Weights of a small GPT-style language model, trained from scratch on English Wikipedia: 51.5M parameters.
Each number is 128 + 32 x the weight over its row's rms, rounded and kept within 0 to 255. Layers, rows and columns count from 0. Numbers have three digits each. The size before them is the row's rms in percent of the matrix's.

# down: layer 6 MLP down (transposed), 1792x448, rms 0.0349, rows 1063-1122, columns 0-111
# up: layer 6 MLP up, 1792x448, rms 0.0349, rows 1064-1123, columns 0-111
down1063 126:108081075142108086150162124127158151165135146095111165173106102097191106123179083108139140163120158111170083107131127136141126100116169152165132164116123155132145139111129123098131126125090082140158170163163117063140143114128137153085152152162125137095086200112142044120125183185126119131130129125095074137125102155177141177112149126194
up1064 094:136097121125129147195142107112166086171162118073166165099159129126146100122117083082181155202142094140111116153090131110102049163112138137111113084097152120154123127130109120141092121087145139151089108058182142106098095067113165165089097102090138122140170102164159169131140168151079144133129091114179135108148135106073159108070132086125
down1064 094:115118138123141087220036128169107110146146167117119108135139098118100141136174131115099151172165144099113141205107123123115123139114099149139126088060162115104118137138097140225132121120143168168192154110090154109166151072106095163083160119109094118070153120112117090159126103037081135128139129145146146103121121149137111080141097100222
up1065 107:091162095145158103131147121169130079169135099102148185129102092108138138147129134104137123140138127119152128099148159108145086144120147119148184156063100103125118143111118173105129141152110164094152150152092164124123129105122106172106100119099166180120123147126173140120133201056146190135122138095165104089109133155083155135144120152133
down1065 105:120122111125135145145189188156126169133082193122107121163035137142162072148146111125147091119147148147085134128117082123143084131119163154147150113120088120087113132135130134142130103121093126148147132100120141190181186110059158060123192068096193159155118097093154116107119187155104149097105082141073184127141134153134156142138150144131
up1066 098:100127171131175131139156155115107173112150109096164102186122164079143142196137127162128152139135127124069124154129141159104129126146149131247173110105165127081131141132163158171120098124105092053153134139169121152135111097139105140124131144173149102125165100191113135137137110147095120161086155196100152165141213052128116098159173119135
down1066 099:133128158126132145158115136076112159115082115088149183173137068139117121109095120118141114097188167121157161124138159072152166138084127131145156117117139177115160100111108137134093214151157149177155115163153159131137157140110098045069128202141100101137145141135114152130128135132123124079139082122135169124153158062095126113135149185127
up1067 109:107157134185176124124082161169114164143098175119142079121083117144114125147128136099128105129094137108166085140143132187153135067108123126118175127121173105125144138142174145088144088158182104116062114111136125126157129156120183170115158145112130140156134098173095152096145130149097094092092148151178140140070133104121159067146128130181
down1067 102:149141087135109163115126159155104123172130157139174062132165108055107160096143223179135103114099143161039123164156119084100115105108059067139166100136126185093128153154122118123180122141139096075081143113140108165181110134143135183094127090129147115112108139111118137088156137141103124184102149136160100124119107123115148106076149067169
up1068 100:178161084153153144085119146123201160161166091136154180066107110080134066121127136108119184077121065126167143136132211147123081092206116161085113066098110140211121147051177148146139083138141170172135111115168094074107084125125119102073105115130131102138149147134088117135067130126158140126121039096091087107082183083103132123100146162156
down1068 094:097132120116084147161152129176169094106138148085046174146128101106151143103164157091124213093101100113127165155173159149139148147083131149123202135163174150067162118135144154130128115147134119149130149113137135153114093103109125158077112105131188154095116169157117148120149084161151145132125190135146129080166123122100098111138073104087
up1069 104:144094117151116121064131115138147150116094114106146131179127140180174123166152156169090133132170149132131168101145183131084161175072159129146120079131121124174167119123121154147137149151153103096130151115169146123178140115130144112183122090145151137142140151168049164133150183062177158123081133147131082134138114117132120057121130114118
down1069 100:096085081113184139114107163098112135145138064210124122068132148109149077157138139086097052158127147128108137154169108066145109106136139194089175169110116145129123098114104090085137068177125120078130178112152177114086117100095205106139134114162096138122070096115106125124140115129127129106155068109166167146159124146106159117147155116074
up1070 100:119135154108119107073125138114182152198124160172138163100123115089147064110156095158095144129138123099076154136129137129120172131114158179072146112105158133143159046057110150135140126127188097119213133136110174133145172132103108127098163136087108091109139119175120152106155098130123103127078136099092129130138073087155129121116138126103
down1070 095:138152112144130136123103159082189158110145100139213080102107148098106125094186113080105119214174187077111091146121072161155134120112159100092121126112106119116096171137099136175139109090132100107184154143082163180097149089158155128131126136166144151077100052129091113153110113127123118081145098098105115146208128175126149102116096162120
up1071 097:127155109122131139080085156114149116130142128159128052124141101082140086103193122169123059133162074142088139103087180156177120151127084082100120128080124127135119119135127094127146151165176168140121126154136126123135149186064112131133151126114146144114151133131140102099139158219090091142108134162078124110078117133101075086129113115139
down1071 096:134142135186076127122101155134142109134166126118122057137109129155129209135130114092123128148127146144174126187195177078127139132163135093125098151111152106140100109093138116074119098109192157148116163127076116108159114119136177162114146160132157191089116119149179152128093130135144123089106135143093145120037119160170162073140144147152
up1072 100:101130089106083144112129142182163099109120099138169126174148096134192166113146115145102121096187097109085130116088133101112134150132165149140122147163159149145146122114108157055142078107124163116163137107182129147156039114098117139110224131151176137118145141133147087154106107155162143111193167140113167161132139167050138160117148133155
down1072 100:060126136131113131123113143137142041134149097122133110182116138113145083108156052108141176111163130095113130126095145143164154166139148125143094145077150126174214101147080175119139087075085033116146109124171124187099173119060095161084207125081074159136146077189103156156150108111101099114047152057129163103096186157110106121121130150137
up1073 098:175169118113099136142106159143096104139097162123169201203096166119098108153121108124118120195149069100058094141126111098089130146100165135140134120086124106136152174155125116126186145108118102096150143111132160149130171190104090121098126197132098124159185161147117113062135064126153111113168131132156134061154127108193137148213123121102
down1073 098:147123066108151138160159125130104086162112069155105186153145159092128128152157166061134114127179102141086165145176182104166094090216095191097111182103137141099087192127139118082110124105121145147188186093178188104216155119102149125131138162116097096138140118139112124183120115141097140143131134123107115107130117126192137112223146158153
up1074 099:128086155142111143174126170114167137179089146122115142084131220202099097154149072180158130153132021113139158180162106138147144083137088082086095085126095123186116146144143148147119135144151059120080159120195094148118127158137162151102184105115139153143192168179121133120142072133178118101091119143093081109057089130109164101101101120159
down1074 100:098162174116075151107123114202176125098178126130124114180064112210114154169131126118142175055106092092124181116104074141158112162139128087138106144111120130107157153097106119148137113154138046114083134132165132164147154137104161151135130151150152137101095091114138181103150131113131157163148169143122079076108137139142124088097141082099
up1075 099:113122089132096109127191118088162143121137138079143150115120132115107123151120073065184168178217127148119133091130122142137134107132174176151099131151138118168133142124167107082123195159177135091132134062156160137137178079140088060099093179170128175189103199118089084113124124120159142108163130154207136129111160093120124127094126120126
down1075 100:136087116151104185114120121083121133112131068139143127181122128112134094166124119153186139119125115121164107176109144118152136141127163144169102156100140152069076174159103095147116168085172148155057126066127159095076160041113182117132174174156107141113084140099141098090108112132161132154143154157125121146149133120085116114094107075171
up1076 098:142123101108108140113095130170126168172145072137147125111082148139173138089145126135152165111093097083128138097138151117142143114135161163084144107132167106134080042171102219097153080148063133113168042154117164161113149206124115094169085161091162167078083091081160168095145153099117063178095126099177148148070099148121161117159111128162
down1076 103:121146142167144178156141156084100126109184095098140088133199151145121095123190132151156119122086206163222113096117099140086169155118129094106111125096088062078102151077141131144116104147168157162128120130115176157105171119130149139109162130140175129128212132135140157105161101164159102091132141059089140149132153108185131152148166164127
up1077 102:128156144168151106083136082140075135124126123168141097118075127124087108107140065173107186104117102135124130125127197145187158131131112134197119192138115127110171110110088107134134125154147170144176102103083114153130135104091161180095104123139126127111123140152163138153162118043159141126178165125120126175119148104149092064129124162114
down1077 105:141138143124160073115186128103134173164151129122129141107094121111146103198070086146098114156110140147069111108067118128134181170162125069156100154159097136144182089097167098121132195101087121125130131123107132122120108102098123179073140075100175168080113113106167115102111105128169163168154179128116137148095082139135177128126114162142
up1078 098:086146134139154202140112105086059127151160135105134081123115111104115112167100141076063115117110163151155124107175100117109102134163122189123156143088133084059149122154182139099108094120117124079140131048131203117080087116137102102140148112181144206129096162164172145111098133175095118108131128134154160116124125154142138097119119130120
down1078 100:131159118127190108120077085108079035156047106148144126144213109114135111110138082167137109126080098085113139150111139155171129149110123124141146141146131134146138134129129185107145184140147076167125109133132130146124136080066062070098083110147082148117064086119145195096131195131164144089136115149106160082140171145118147115159162210154
up1079 093:090147122155111106159107134094169202118112169157132120116103163123134116109078115115167151159141173075108094116158165158126134097188144120088100114129135107126133104055113092109173131130082115109157130079084089109122120115095149094184144117097058143124208179101116152130079129110080087113101131131144097166128144108119115075157120069098
down1079 095:103151091153089175068130093125135180127103170089143155161136117125113146123107147153123161103166115103106116136167136125074178093161124099155132205080110096198131139090140147096101097131112139097196138068136189140100147144172116148171109105161125134117112114029172148125138075117115091112147158105183129086085131123178116050170140127095
up1080 100:131128097144057114179169085151162137112078164178119095084106114104111108158108182141140103165170121138115096112148110115120078179097101152135129115063144189116140141166155131122136116113123135157142144161121061129124165094121176154143070130145114151114105118167150100094112066154126182159099128166087113150121116135105161125138094126171
down1080 099:083186091190164178155148125145133150142131127095079108121102111094100101143119096126100103157133138170148124084108061116121086132135144109123120095166090131123061125185077109134141171094167144054100120138152192104162104165069123202111083107114153157102146147187151073117094105116113135181138105113075076103076166141074193118131109121118
up1081 081:148120143088156107136122145139142107153137118162153166185076121156154164053134075109151131095202142099142117146183079162122115147171142107136165115120124147217125151129121173090118143138091157129088163047153082114103087082105127143055127128109143122135152125189111101127117179184137120136189126153135067144157130138154193069109169105110
down1081 096:120142105159108133124151115085147169140138121102110137074192108101088138138117172149127068156083133138154129139056175080116136145104177126160137150141132142077153085092091034135142090113158129069135115221087200112139154108153116093157125118127130143146133124161166161194124103096152158108082127070128129153097112158119028119137134168168
up1082 082:132130146089131127156123188198130173099110165107140111154146110092161146128144117119135153107113154079130143172114126135108132155132104205115135143157156156183190149141132140104093170094105116095118139164092155137110113095110133140112092196145127170110143154111178121118157079142135156108166203093131130042158164079123129102111121091158
down1082 083:154132128088116124147147075111074063115123095154167170123155112135143110132093166148193126126168084152127116080123112139096147161096091094131089142082121090063162124124073094106153133142136070129162088124159132112139184124217111100119114111194171155157090100113144108170122142111129085148124100152177119116147109168081156177125167115142
up1083 105:111107122163121063096117171099143171164130165150111159145127170125072161118144132117129109124145169145172151117123102104123160134090135116151149122141051224128078129147105094089102096159087176157087092151118102090112103103138174076145100174126116069129121114107162111175098084193088086103095093144070132088110063138149137192104170141080
down1083 104:123105138158160141124149118123171123127153117115109148129209092133109150145160156093119109137152178127105096134106110154143175127071092092094089159137137127128125095134098096095112083152150155129148143134131126116110122137188112130120205128138129117078169132121229085127097100111159127135112173099044068151077110135158078113149128118143
up1084 109:147092123168142114136098167157126107068079133164114108123110113073122182134082175160149095139092099123184115111131162098166110160140177091077155143145127149126161129105134105176146100142119175101100115170142099167168080138092109162088137108130082166133189192123095115136160111119123115080059170191126113167117157087117174111102080070128
down1084 112:068164121094117132136055159169160118102077067139172068191134198138171124205107129154116167181067143084168165153181099146127102119062082074131152121074186152144121114089161166140185137152134163102119109168163147072133171142118105137086091064171090133163101069138151115117123136102102079163126065176103105166154132114133109113150091123122
up1085 075:067111098117095193128174135117151157144106094125143100158153080146105136135158126096169089088121077111112018128212114170155143146156138130119175115093135155103091139170184070150138147150109109106180176139112182107103064065120108147160063096136130096214174121131149114127168095103122119142122091097116146153148128157131153107188166153161
down1085 090:163125185134171120140094108109136126153109160128139128122076178130143112167113106096081111213134177158139104178102138140152141145113155108150146097131120156178103103115099185052079111116100141119126147000150054106127118143126091135098170138087139138050121150127106144105058174158121106125141109176173148070136187136111137146083093091133
up1086 097:159127215189125188115146183110128056127116111101081125187092128127132150063095128170147149103123113135151132105080159160140137151101108065076152098098187134157093150132104124155111129178097072127107122139144096148131096146127156157164179116131177174083074147190109092117177137135066145117133163180059114126144140147130155140144161119084
down1086 103:165112112156093148147136161149110139143172154106144137156139085115194102151121124091064186148116090105192147173167131127086084154119101118165181143050098126116144155174155171115139179102073113146129105130163099116170136137149079128086074149074064143084181078114120074163118135155133149125112125165120187103101094140097126076135156088169
up1087 096:090162166079115174136157138092183111141130087171137130151090125133081073140106126147180189144127180216112099188131109109136102148082140121141158166137166139115096136160158158074099156137154187130156207162140183103108091128121113104143159115185108130171135121111089165172128120209125128144106080119142141141059104105089134077125143223090
down1087 094:164088104183153119118131071138112137143131132139102142113179081152160090102146150103138116129114165114097124139148157131162101096142079136128080100109134108123131132133155164113196162186096115119163079112120123190156155138121156117144163196130109149125143219115144173179081091102150136148133068125207095095131083143105123106166098095219
up1088 105:069084168087086178180111117103150150146100167059127136094105158091107144189141166019123074153082130077147068099176077143116088118112145158109110092208106167131126128082088115191140090118110106143184102160112108100167140114148124115172104060117091160172148121111068153155108069105109079135183130141070216137177138102120140138165130112101
down1088 104:140065080136134148132126177162139097163206141090097109135176157128152122158106165153104124131113150121171145086153111117092103139115111136129090122127174122210196161035126104115086141167139128132124160124136101140172195113131195119137115091144165141118060090209108106105133189118112131172122184148170146167147131043164144062107110057126
up1089 104:140109153191153220094134125148196093114114099123074149100159143105117138120097125139144118136138137128075139118143131159082118086093136106134110125067141118154093107156089104123136123111065140135088099064121138089146152112139141123098159114099136146178131126103168121187174088133084104096079112170100167080150052124110169148152172178088
down1089 105:121111124157096053083113115146154073132220168143099082144144110123147178203166183146164137087092113058128166150129109093134123073127152116152115127136135170103141162152115121065116169155151116143141149162150118094114176129123107132161074169100169134133128098126108075137131100166131093127083115073102112101124037095166138104167060117148
up1090 097:157219156116145152135097121071101170098134139129177099161107105170113131078128107085146112117133141115102113184094127132159116202123199099106159114148109155110090177180144159104154128150183150103162059082130141164141145177113066145168105141118174123107115140148162109112099110119124142085108110143071142133146075085125142104135087100134
down1090 092:116147121211162116105117143080143142104140162151148151091143135092138159076084130071141082100115137083127137139135114113170220110171113128137115097121148116095094192146110129130095159153224135124130121163120152222152139114096137159229141137161175112129151107129112139108136130056155108091097129173105166122134073088142145086139122084091
up1091 093:094174123165124164163116127132156165143152150168141147132178136090045108156102081128096087157139126128132145106053167152068198093145157151139146069134144058158113200154171072109130133132132147133162156097066132117084162095132153132108173150083124160118158175163170103163083181146111141107079130150162099086122156146153170136100086162141
down1091 085:078160129155153125115147186142169147140113140145046146105187102120109101146148122074137132108118115098169098147156160123156136085090094162072145165126102142139171121150128130186141084057111133094153133104132166115153130125146099086141085160093138090113153140083133124137083104090115124114086132137175122116063160168090192173100132183117
up1092 101:115123153168111124136158197131127146189138141175110120093115191146107121188124122127112176159143115184136134170183136165095141128157176118149140082183152165152116150128114138115116149184125109061130126122080094127096136181116136103123184065074102142126076052148115092101104176188141156140127178067186097100119155072072076161118147147160
down1092 100:167087115141120104096095115150140117152082135129044157139095119101061111170165083085161112110093136121097133156206147134117171127135165173140091076110094110071111164138102218086099084075131131155173094155046158089164141161136134106128135164136181145152124104144061122121132148130124117091109172051164109131111149152072134142141150134117
up1093 093:120162151093107116129124114126083175105097132193134100109151183200143119191133114129105152123103164114117088180107105180162177112130141111122155095164149108210147105166163112117114150150040132131195098112085126080077125103117056084184140107135140148146114127128119104087077129140077163198135124110157151110131166128176165138120165112165
down1093 093:108087176109077125164109106159136097080098156183153130122134137134152148169089129110109158168162100119092074152100105110139124142179143097137137098164162104122122124104112079126102130147116111077130148124129155092129145109143107144132198162132110107155103103102139063169118111114182146116127135195133111086104113171167087073193108096108
up1094 099:114134145157175144101171167118165074148117099139169070053097068144159080172131175132152134135161156142146147132165105150167126123148119110141157150199127138134099177119137165076185124127099114163125104084140101088122138164068143157061090059154150115114175143099064154100169122107116077119133125139130185197204132101213146140083163071120
down1094 094:117178136111137110123109153100143091114148155178160145132142152113126133124167204142155087082180084115130149125122109149165095156123164108093181116119162178159147120133079205106137155084056084096171122132165103122087146122122182139065111110161169116142166106074171069133146162131152100136116161144175133077092170138106152138127167114130
up1095 102:101157153116136131117136131071140156168143134159145165132168077121141166135129124108100145146144111136140106135079091096133086100128133117113133131126122098132108088158198096151187156156130146111148150148058073174150169132120081153139158116085129147108097100148122141113096139087131152112109088145107143107122141134138105092093175117065
down1095 105:120103127121186119155054153091127158107132121188108108119080112200103177104111139144114106135102110099137125148093071033132132061161078091145100119098063166186109089123122113106144162161146141102094057148159133063081128123147099132165115102162132110124113135119159098129096144149092150131082125135091109130161143154053142073158145121134
up1096 088:082073182081130160097205128150088129110096135156146203127056181112143071106103074092138068100122102114105129126084130166079095179116124168150072094124104116182083130079160157123176144154097180153129137123184080132096087145115134089108148129123106120072142099128089144159139142147135074075111166173111088122051106176098119128123132124122
down1096 094:164103157114116092118127103131087107103141136123154107114139101106095183144115111117049065178050180141061130100050099125089118120145207135140162149083073094112081103157041102109143108063107141142187078111140144130095173063109162157149098131145153141108122119123119057144138199120129110148142135116157171128129109135162085123141178167116
up1097 113:128148160156067145114086146149099110159095103108173182133099102114173130166120158104159203104137152153169152146093161141085094172173119106055117097132116111129077144196063107103153127128138035151091056148128138138093136101112059129128110133128174106128085113123130122093119141096102076127096143161145083164115162044112127125070132089166
down1097 110:122115161123099152118180105137121072142129032204097135093152110127062152138129128098160113077162153099170148153117113111117101158068094179143178128142178135109108126147120125122221170115110157077098080053167172101095186134078147104119079134145125146155117091121152068163109163169104090182151120133166127106131158110132086138126102142100
up1098 114:110168158138073117118089095121111110121143068109144078124170152090084161096150142118114082082112159145131143138185118162095144160181124121109144154105162133172115177025196091172102121125098109144169107115127104134120168118093144073134130159126136130154140088149053169076147134168136139093074090108138118105179128082065137055138146161151
down1098 108:096155127154178107092111140139054098040059118119125095144192144170124139171106126205133187185179128115074143158119090088094129146146112152183102124125167149167185150175120127160087139154018105080143117122089165132182113118148120143103134140112109072155097150111096140100110084144071161135104134071129133107162118195133100082118123169190
up1099 087:119150103095147117121163197196106122166115130169156096112165145108105125106121116141106127140141089055109110124159097150088122162175119119156183164109114113048141180137206100177111126174142118117174120060194099119106190083102112134089144112147069114104090122174106160199113144141040185155124147131100136110128105080088098113114122087109
down1099 090:146141104167123090129077145165188112168158162117144168121110097101120110081108104155096100139117084116126062160147162148109113138174128120098093126120147108113091139117168136112198166137114182156168126124147153100164138149168099086077069117157109096148143140123126123088105178098138131103183137150089074122123184190091133126138120140094
up1100 121:119071093117082148128108154128149159135104150121169111141176115138085140137170121128110079121163112088138127092157155164159104113153126127116164082142089171121091154179131076161133104085152102163129135139153141145109114164125098060152134129193108180152141080048212170158143112084082123137101170128119131151085126138169136113054132060077
down1100 128:138039153116111143099107149186094164118141131110157151134159113129143174118108117211093119109071115093176157072173128106123115113090105121148106082098082145177107080160132095131151108150075111167114116164135099147148098141148119088130139141129142099157145140082184078161123086127112126075096185124119185151086135165161134120135072095156
up1101 098:131102156222178130100110195091152097183136108166132079079099118134123118091063098101108178118144066111155061130159086122158140154128083113124143044137164163160092144157077132191097125136146159112080143171160172115146103198142178133228143084087116160143101059153129127142151066101098115121146130122130122123084157118104097113129069145109
down1101 098:116119144131074184067087147156182167146121113125150079120182102107151102160142162094146149192121103188134140066165072162152129142116125138120101146153077125061144121090127145113093081143114110152135130164173069085118150108187151152149163102158133131071159129148129131118117160138096171120155159148126138131170095102079095154093086145133
up1102 094:133120109097161115178116162124099184143133141098117180106210125107135120082141197103128145147124141160091081149140122132155130189114160162118164104085061139170123159115086151100076081120100082152114132110149118142155112147130176093136166169083110137122145169115085107145084138125124212060159163167136073107111163173134133122131090076129
down1102 097:086139166112115115076188100089157165158088105136116077130109157137122128139145039106164125140152117112147183129060092122140089112168125047116104186148163175151111078113122077181192126138121109051123114165051103124103126129110085109129106141167071150122065083115137175102086156127161132121123137083069179150144117127122154118127161130134
up1103 092:114137154108123125180108114112117152181123081153058101159073185054108142096126131138123124156094180148145111152105098078103127110115102126097080148110095107096081159175174094097096137104123050090170082165161147115111218103092084128095095164103156124111155156085132121183139110116052117098172114135154079180147092184100172089096092107092
down1103 092:147110140146110077119082124191207153120111146103110147110083036141124110098135169121142137132090149148064124132116100130098103207079166159107143114137105135122147111124112130112162141175176122169177123104136079180105159146145152122103068175111103098112089188098121121138120070181134143050126162134120150091124135210099156117164141179049
up1104 098:178157080191078128102076148041162120129171177166087127122125135085057123120174134137111137119096084148193132130128174156149116170158104169175113100133146092139144132152140150082109118157113107115100161141075115127133148109138092179110119129135169162149154105113163085164064062136106158100126114141075149139163217134142122136128114136120
down1104 091:103212121095109114132127135128154092138148140164055087084096137109092137101098162097094128078159120074163116127086110135090134181078099158178076129164090107206132144167172160167149122144161157180126096114138159142100123197123079118082141106123069102158158161068132164148201166121140189143152144132112142112147107144098193142092125131135
up1105 097:089136193139132193142127121101193083148131087131158130177126097113149126171124150148088169091191130151114169171119102104068168163119197134123124147129149136134157135154139174130170108147127145106062105193118163186140116114123124098069106118125143138116158067086160109084181069170110107135200130079134188128082132190127117136139119176169
down1105 090:168087164107088133150145116114110104178129147177057103155147078096120123149112118137118080120116123149127111135142161108109130106013109097189116123071143142153153186129169134102105132130175121149139100152068117158148094140156088194120151154143168124139107116104128139119176088122121138116132099150138086163124094130124131155105124071154
up1106 106:090132097111086176134174176125165144133139155168155126112071116140151116170103146192112091190167150082155061125100177138119155120129156119138164086108102113150138154105095137095121123120137110117136083143052142109100115098145093139118135086119167143123120136101051172101105123104116062170128107158111088127151143105132168152111087164144
down1106 108:142143158162088132109106071161119169096152152070150084143122159106152088103170165133127178118114128152093195168116104091095178135130097131115126103184139118091104152087144071114095034177094113166105125097083084169171100135119160159143127186110133085107102118162074174088213129095154086094154148119104131108158128112143143117162092107133
up1107 106:135198107183091084147116126135111106141095127088126096098174151066144091132121092103143121052128100157125116100108133154098161145126091106118121133120156121101129163101092163129081160126112121023108130120105071153082146138096097137153079060122098113132186142155127116178152170154146143115150113166136108112095099162168138144131122104183
down1107 105:189093130170129127124110119103158067105104185160134143101207164136174192151103124096131117169132127112159151120136116155145118107170171117118141146096148162102182152154064093113123064161140190136084143112147161116184145135120125108153173122122116129104122095145136176119156107078102098130172096143083085114120099127125080140148168073136
up1108 093:156164073110127074150121173107154122074070162164141130160167191118145126047074152114186151128114214144162135159136114130142142148176157152129056105081148152149115109081084114203161114093105140102123152098170134138141130111092116166152069178126175142104149106078065134185087063058126104097137150146145132097145113132096091183132138091100
down1108 093:151135136109134129150052104198137162142136098103105149127125103114166151148107146093196120126134113155146183136126061164098104103104146145129152120125104125092071164146104189108160168120184122132172145096190104100087119178137140158121118121087130097141093128146157123163116148131097131132188114144090161211079071122182139158100132124131
up1109 089:111124096110122166099128099159143135138141107145097070207157124090139138153116125135175127084133175141175154095124062161162136140128138108150099116140079144131065131077095108130099175109097067144124163126084155161083126104115127107148180116105155103070181126119122147086091149126142111089144092120151103131143127152121110106070115087200
down1109 091:088110110123122106178112102101093091102134160177158116146123067103151157152116150116161117091151107117139131072091110071216191176093140124139114114121143111107135140083139151113088205117111113082120148143107107090128119131097104165156085116126097125136084118152096094141104137138105085125101122101173093112157058147089182157120144163096
up1110 094:129104130120144118146155146111157140070099102110156129212134148153128133124105125091083174143143158142156123099166148076107135157118146073114089176077121113075144093060060182134131093136157143123108156122050150112148103139131149214129144096096115152169122119123106153102097147119127171106235111104121205144121179107106180190118186115116
down1110 096:070175157167132164054166183161118139061103070106117097148086138131137090155133132102058164132111135108125141087115160143075159151116132120146137130092104120033160114088100151118125127154209118120169140075214145104154152206126088118141118060163114190099043128142081097132145106169130162078118153127089154137116073088131075184159131095113
up1111 096:190130129107123065098152224119162137144087122172120130153124166137142147126102089137128125147106148114137116133123118144116091064141143093090174173101102136052102135110179132130157188092162153176187117170127120143134067086154117128154161121109172133094120131148107176102107129127110116088112166139175065085094134145126163135096128176089
down1111 094:179101118222089089157077141104053137139077188137114134159166168103166152110123088177120129133125137127171123151084082110136103125112129126150141115078121128057142076131165097055190173126110138070139112161189103094140130135130203159119116111111108114135117098071092115098110075125169134223147073132153110134090090076107171126147093145151
up1112 099:113143129092232105143132143170133069117083122153141167122151089050131113142071114138136138145109128100144116116175103138192134143137120193118122088110132108192161142131094111080132150149162091114161112189175113133131129152144071151104182163106116119175150041172121098047144110145118098060105122155103199108145169096039078140123143132122
down1112 096:136132115105134111115161037092129115157149172089080122088091109083159167092123159124124105157175084140081135127136151080168148138146144123124072137225112111145152106070174142175110101085166125107099139144180191163106129158112161148167164159178167159149114168146129122110123127097167071125188149158093156050168173135112084106105140187118
up1113 114:142142104133138113134135148091168170165106113154151112063146213189102104144140151188078111102135080147122117103152119130126132111154124162099089150116098164110088139157164183192088102138098102140079110128241135151154068110107140084146145106174160125236176161116127155187124061097087104129134105173076075133090093060179154142136144180105
down1113 117:217136067135154118117092112132151158133128108174214172092096140181121156148134105151166103072092097114116092112130146139186113147099095123102128104117098134158124058115159136100145140097123118157104085108149101106100123142147111101106120117121157119191147147079120129164173177098104153154144109162149140081119147198210157152134165124067
up1114 094:130169091138127103126126136156140178131148087120206143187107123120145106138133159113142149093140152111058120163116153096126170151131096137117076152161150146101100164119125177099165123150100127109081169147055156093125075103147115089081113157089096141149147125119185119184097190091119144162130104068086128171157172152049138091099122124110
down1114 094:090130117180092111090144122152140141089136153112192163155163112161101057159134088102108148086089153126145115093098159133121148080072101195144095096097120137180098132039094129148128124118101092174146157139159086169097097134111121114144213116132103103090121168076111167127121104108140138042075095108113126094165186062144135143171184157145
up1115 090:122144123145176131217165121189171153116101201107118103149155121129145098084112121126148097158158080119125105113152148164148149137091121106109140113109137113150128130148123121124102148106090102129134148124125146113108159165118086126125173079127146161088183097117134112144123105172067090197138096115124096091109142135147094101151129142119
down1115 095:123164101151106081131122091086121152128093086151093127135163164134121127154087173215109130136163154125155163124086067150144068064176123113105132090137080178204182198136103174139159071166189107087147140083136205088131092101101128136169124101160105193121120145109135114128139133074154126131116124096173131187106142147144138136132121100171
up1116 093:083111136065071150100069152139086124172175112126137150105093111137112086135120128111119128114082121137093200154134116178136149110140169118195100137136143161107057139112166131109067075144156104098136142180169152114125127082112123062174106140140058128122081171101131131145151160152125183131138137116140202103136117072188165112109141127093
down1116 101:093091169118118157055145040143078128152154133140155146133100166150075089179159123088139161116154112096104095111080111139112157150121082111153099084129136158109149169174126184145152141127086140106130144165168170171126105136132122100122151150117082144140111100167137077168149134136148073125148131148165156168175158098115115079174129075154
up1117 106:083185087084152121095109147127134123137118102129081160128223149087115057097135118139110125043183085114113112163094158078131168140152150146138086162134138101098130099137124158195098109093176092097169131105091184103128130178132184075150151138165170142124100124086086148130094169186091170139106182172148114117131172089154150136141050115100
down1117 095:097104050137126127116172134160156145121078140047092149130108177134114120106204153128153158082189113094121121170130118020119174175165145181150156136101104104110129089154087176155146093123138137149142186105137140114109122139187160115116124082158144096130102150096135146122110141158114151122162116134143116152115162143181146155099178103188
up1118 100:200108080087143067172075066110140160126100130124159102080157104106135080108119148132106181109127089122168089128125167141152135119155141136153151202072145071122166105117107132126138073125172140146088168133207153132125140098122089116129118116113170130117132130092143117141092122137074131157185161112070107164191184157130128132125104176146
down1118 101:145143130068134131159074114134148117167092077112139108102099116154081137161160113085167151130134160067152189086143086152158154102105139093223094102073115197120157059133126108165183041160112116184146104114186147162116172115155132074109061146112181187117143116168082177106147103085088118203152139113166084135116143103103154104146105181147
up1119 108:055075101138128102118100173079120092124205109118137163123137142158111164149132159137111180164168145127167095186139141093063119130170132149172167162179121101126132169115178114105156138162114098101180187065128112161104122092102121090165162134115132160123104157114084107128116044145081097063043158150167189081142186144169220101115092130112
down1119 109:097148174058181152102126102154100121082089148161140144137175143110128083140094103176117108103137089107112145112154156168100081147113086087130123119138097166109184103154161099175157151195062144077122138128135105136093160107084137113090145153110049127101151207152101160168171156172102141122103151099082120144159087109120158096141083127157
up1120 104:010194081091123122131086147124123118119154099117133205075135176148093117211092101122107086151079174144081140108067115099111175162092170145119105109165122160139125143163120135113200178136170119163067109158181158135140115118099127134109143128098092091171197152120160114212117080085112120140195103053162115115137117154146103096095143119139
down1120 111:074182084083101116109129185188103109171101174067175091099178078151186127150118175133130135120102163130142047079054129099100129118114146140150161110083128146158173125114161129191131145110132149188142160107097121097133133127128096163165083136120104125090103106164112085136188091131118125135171076081120096052080095115128128098162098128194
up1121 101:120067099146107114156117125160098137108096132145188132123189142079139154089118118146121137097051110183154106095179138150067086081040108107122177130104099149138077117163121156167153149124132123134119108138133069168092177194117146119141146070149098100144112067078123172076119225158118153112047127146086096142122106147051143101087125168172
down1121 099:146062085091122140074098128097055115183132145151138135075160080088167161098108165098116122136153095131102118126124200115101068185129099075148151130097148168112046073159113074119167147178134077173098136155089108136160161121123131160172120149140109094129121096105138149153187083112151152136116110200146156087178115207119128133161135156134
up1122 092:110178164078185090139149056101091081121128145191145112165147116100142112084159111121175134111107158070071152139147061140175153126103185099050095137125134123154158096060177133170149162128083146148148134108085164155148119177105107185117157127104151137090115157109091172173145121148103140156136118137134148116167111174162085117093139181162
down1122 092:162139165193155135084105097140102122103123129084103148158101132151188113167078136124093177102164019137070171056141103172109098109150136116153096152183146119150109155136147195078078130136122160090133131179160084163165151209148125102098177189149114139115068120145171137130096162158109158105135137164111088168100148107162156129136102070177
up1123 100:121169156164120080110210070075157150149139123122131147090126143103082210116130124203099146113163191112107116084112186068118141152131147134099106151122116142127140154143114140115135097179111157112129090131085105151155074100107135170093103167091150146113108170141091188131150124198121173129134093115101171126144168150150108171095125115119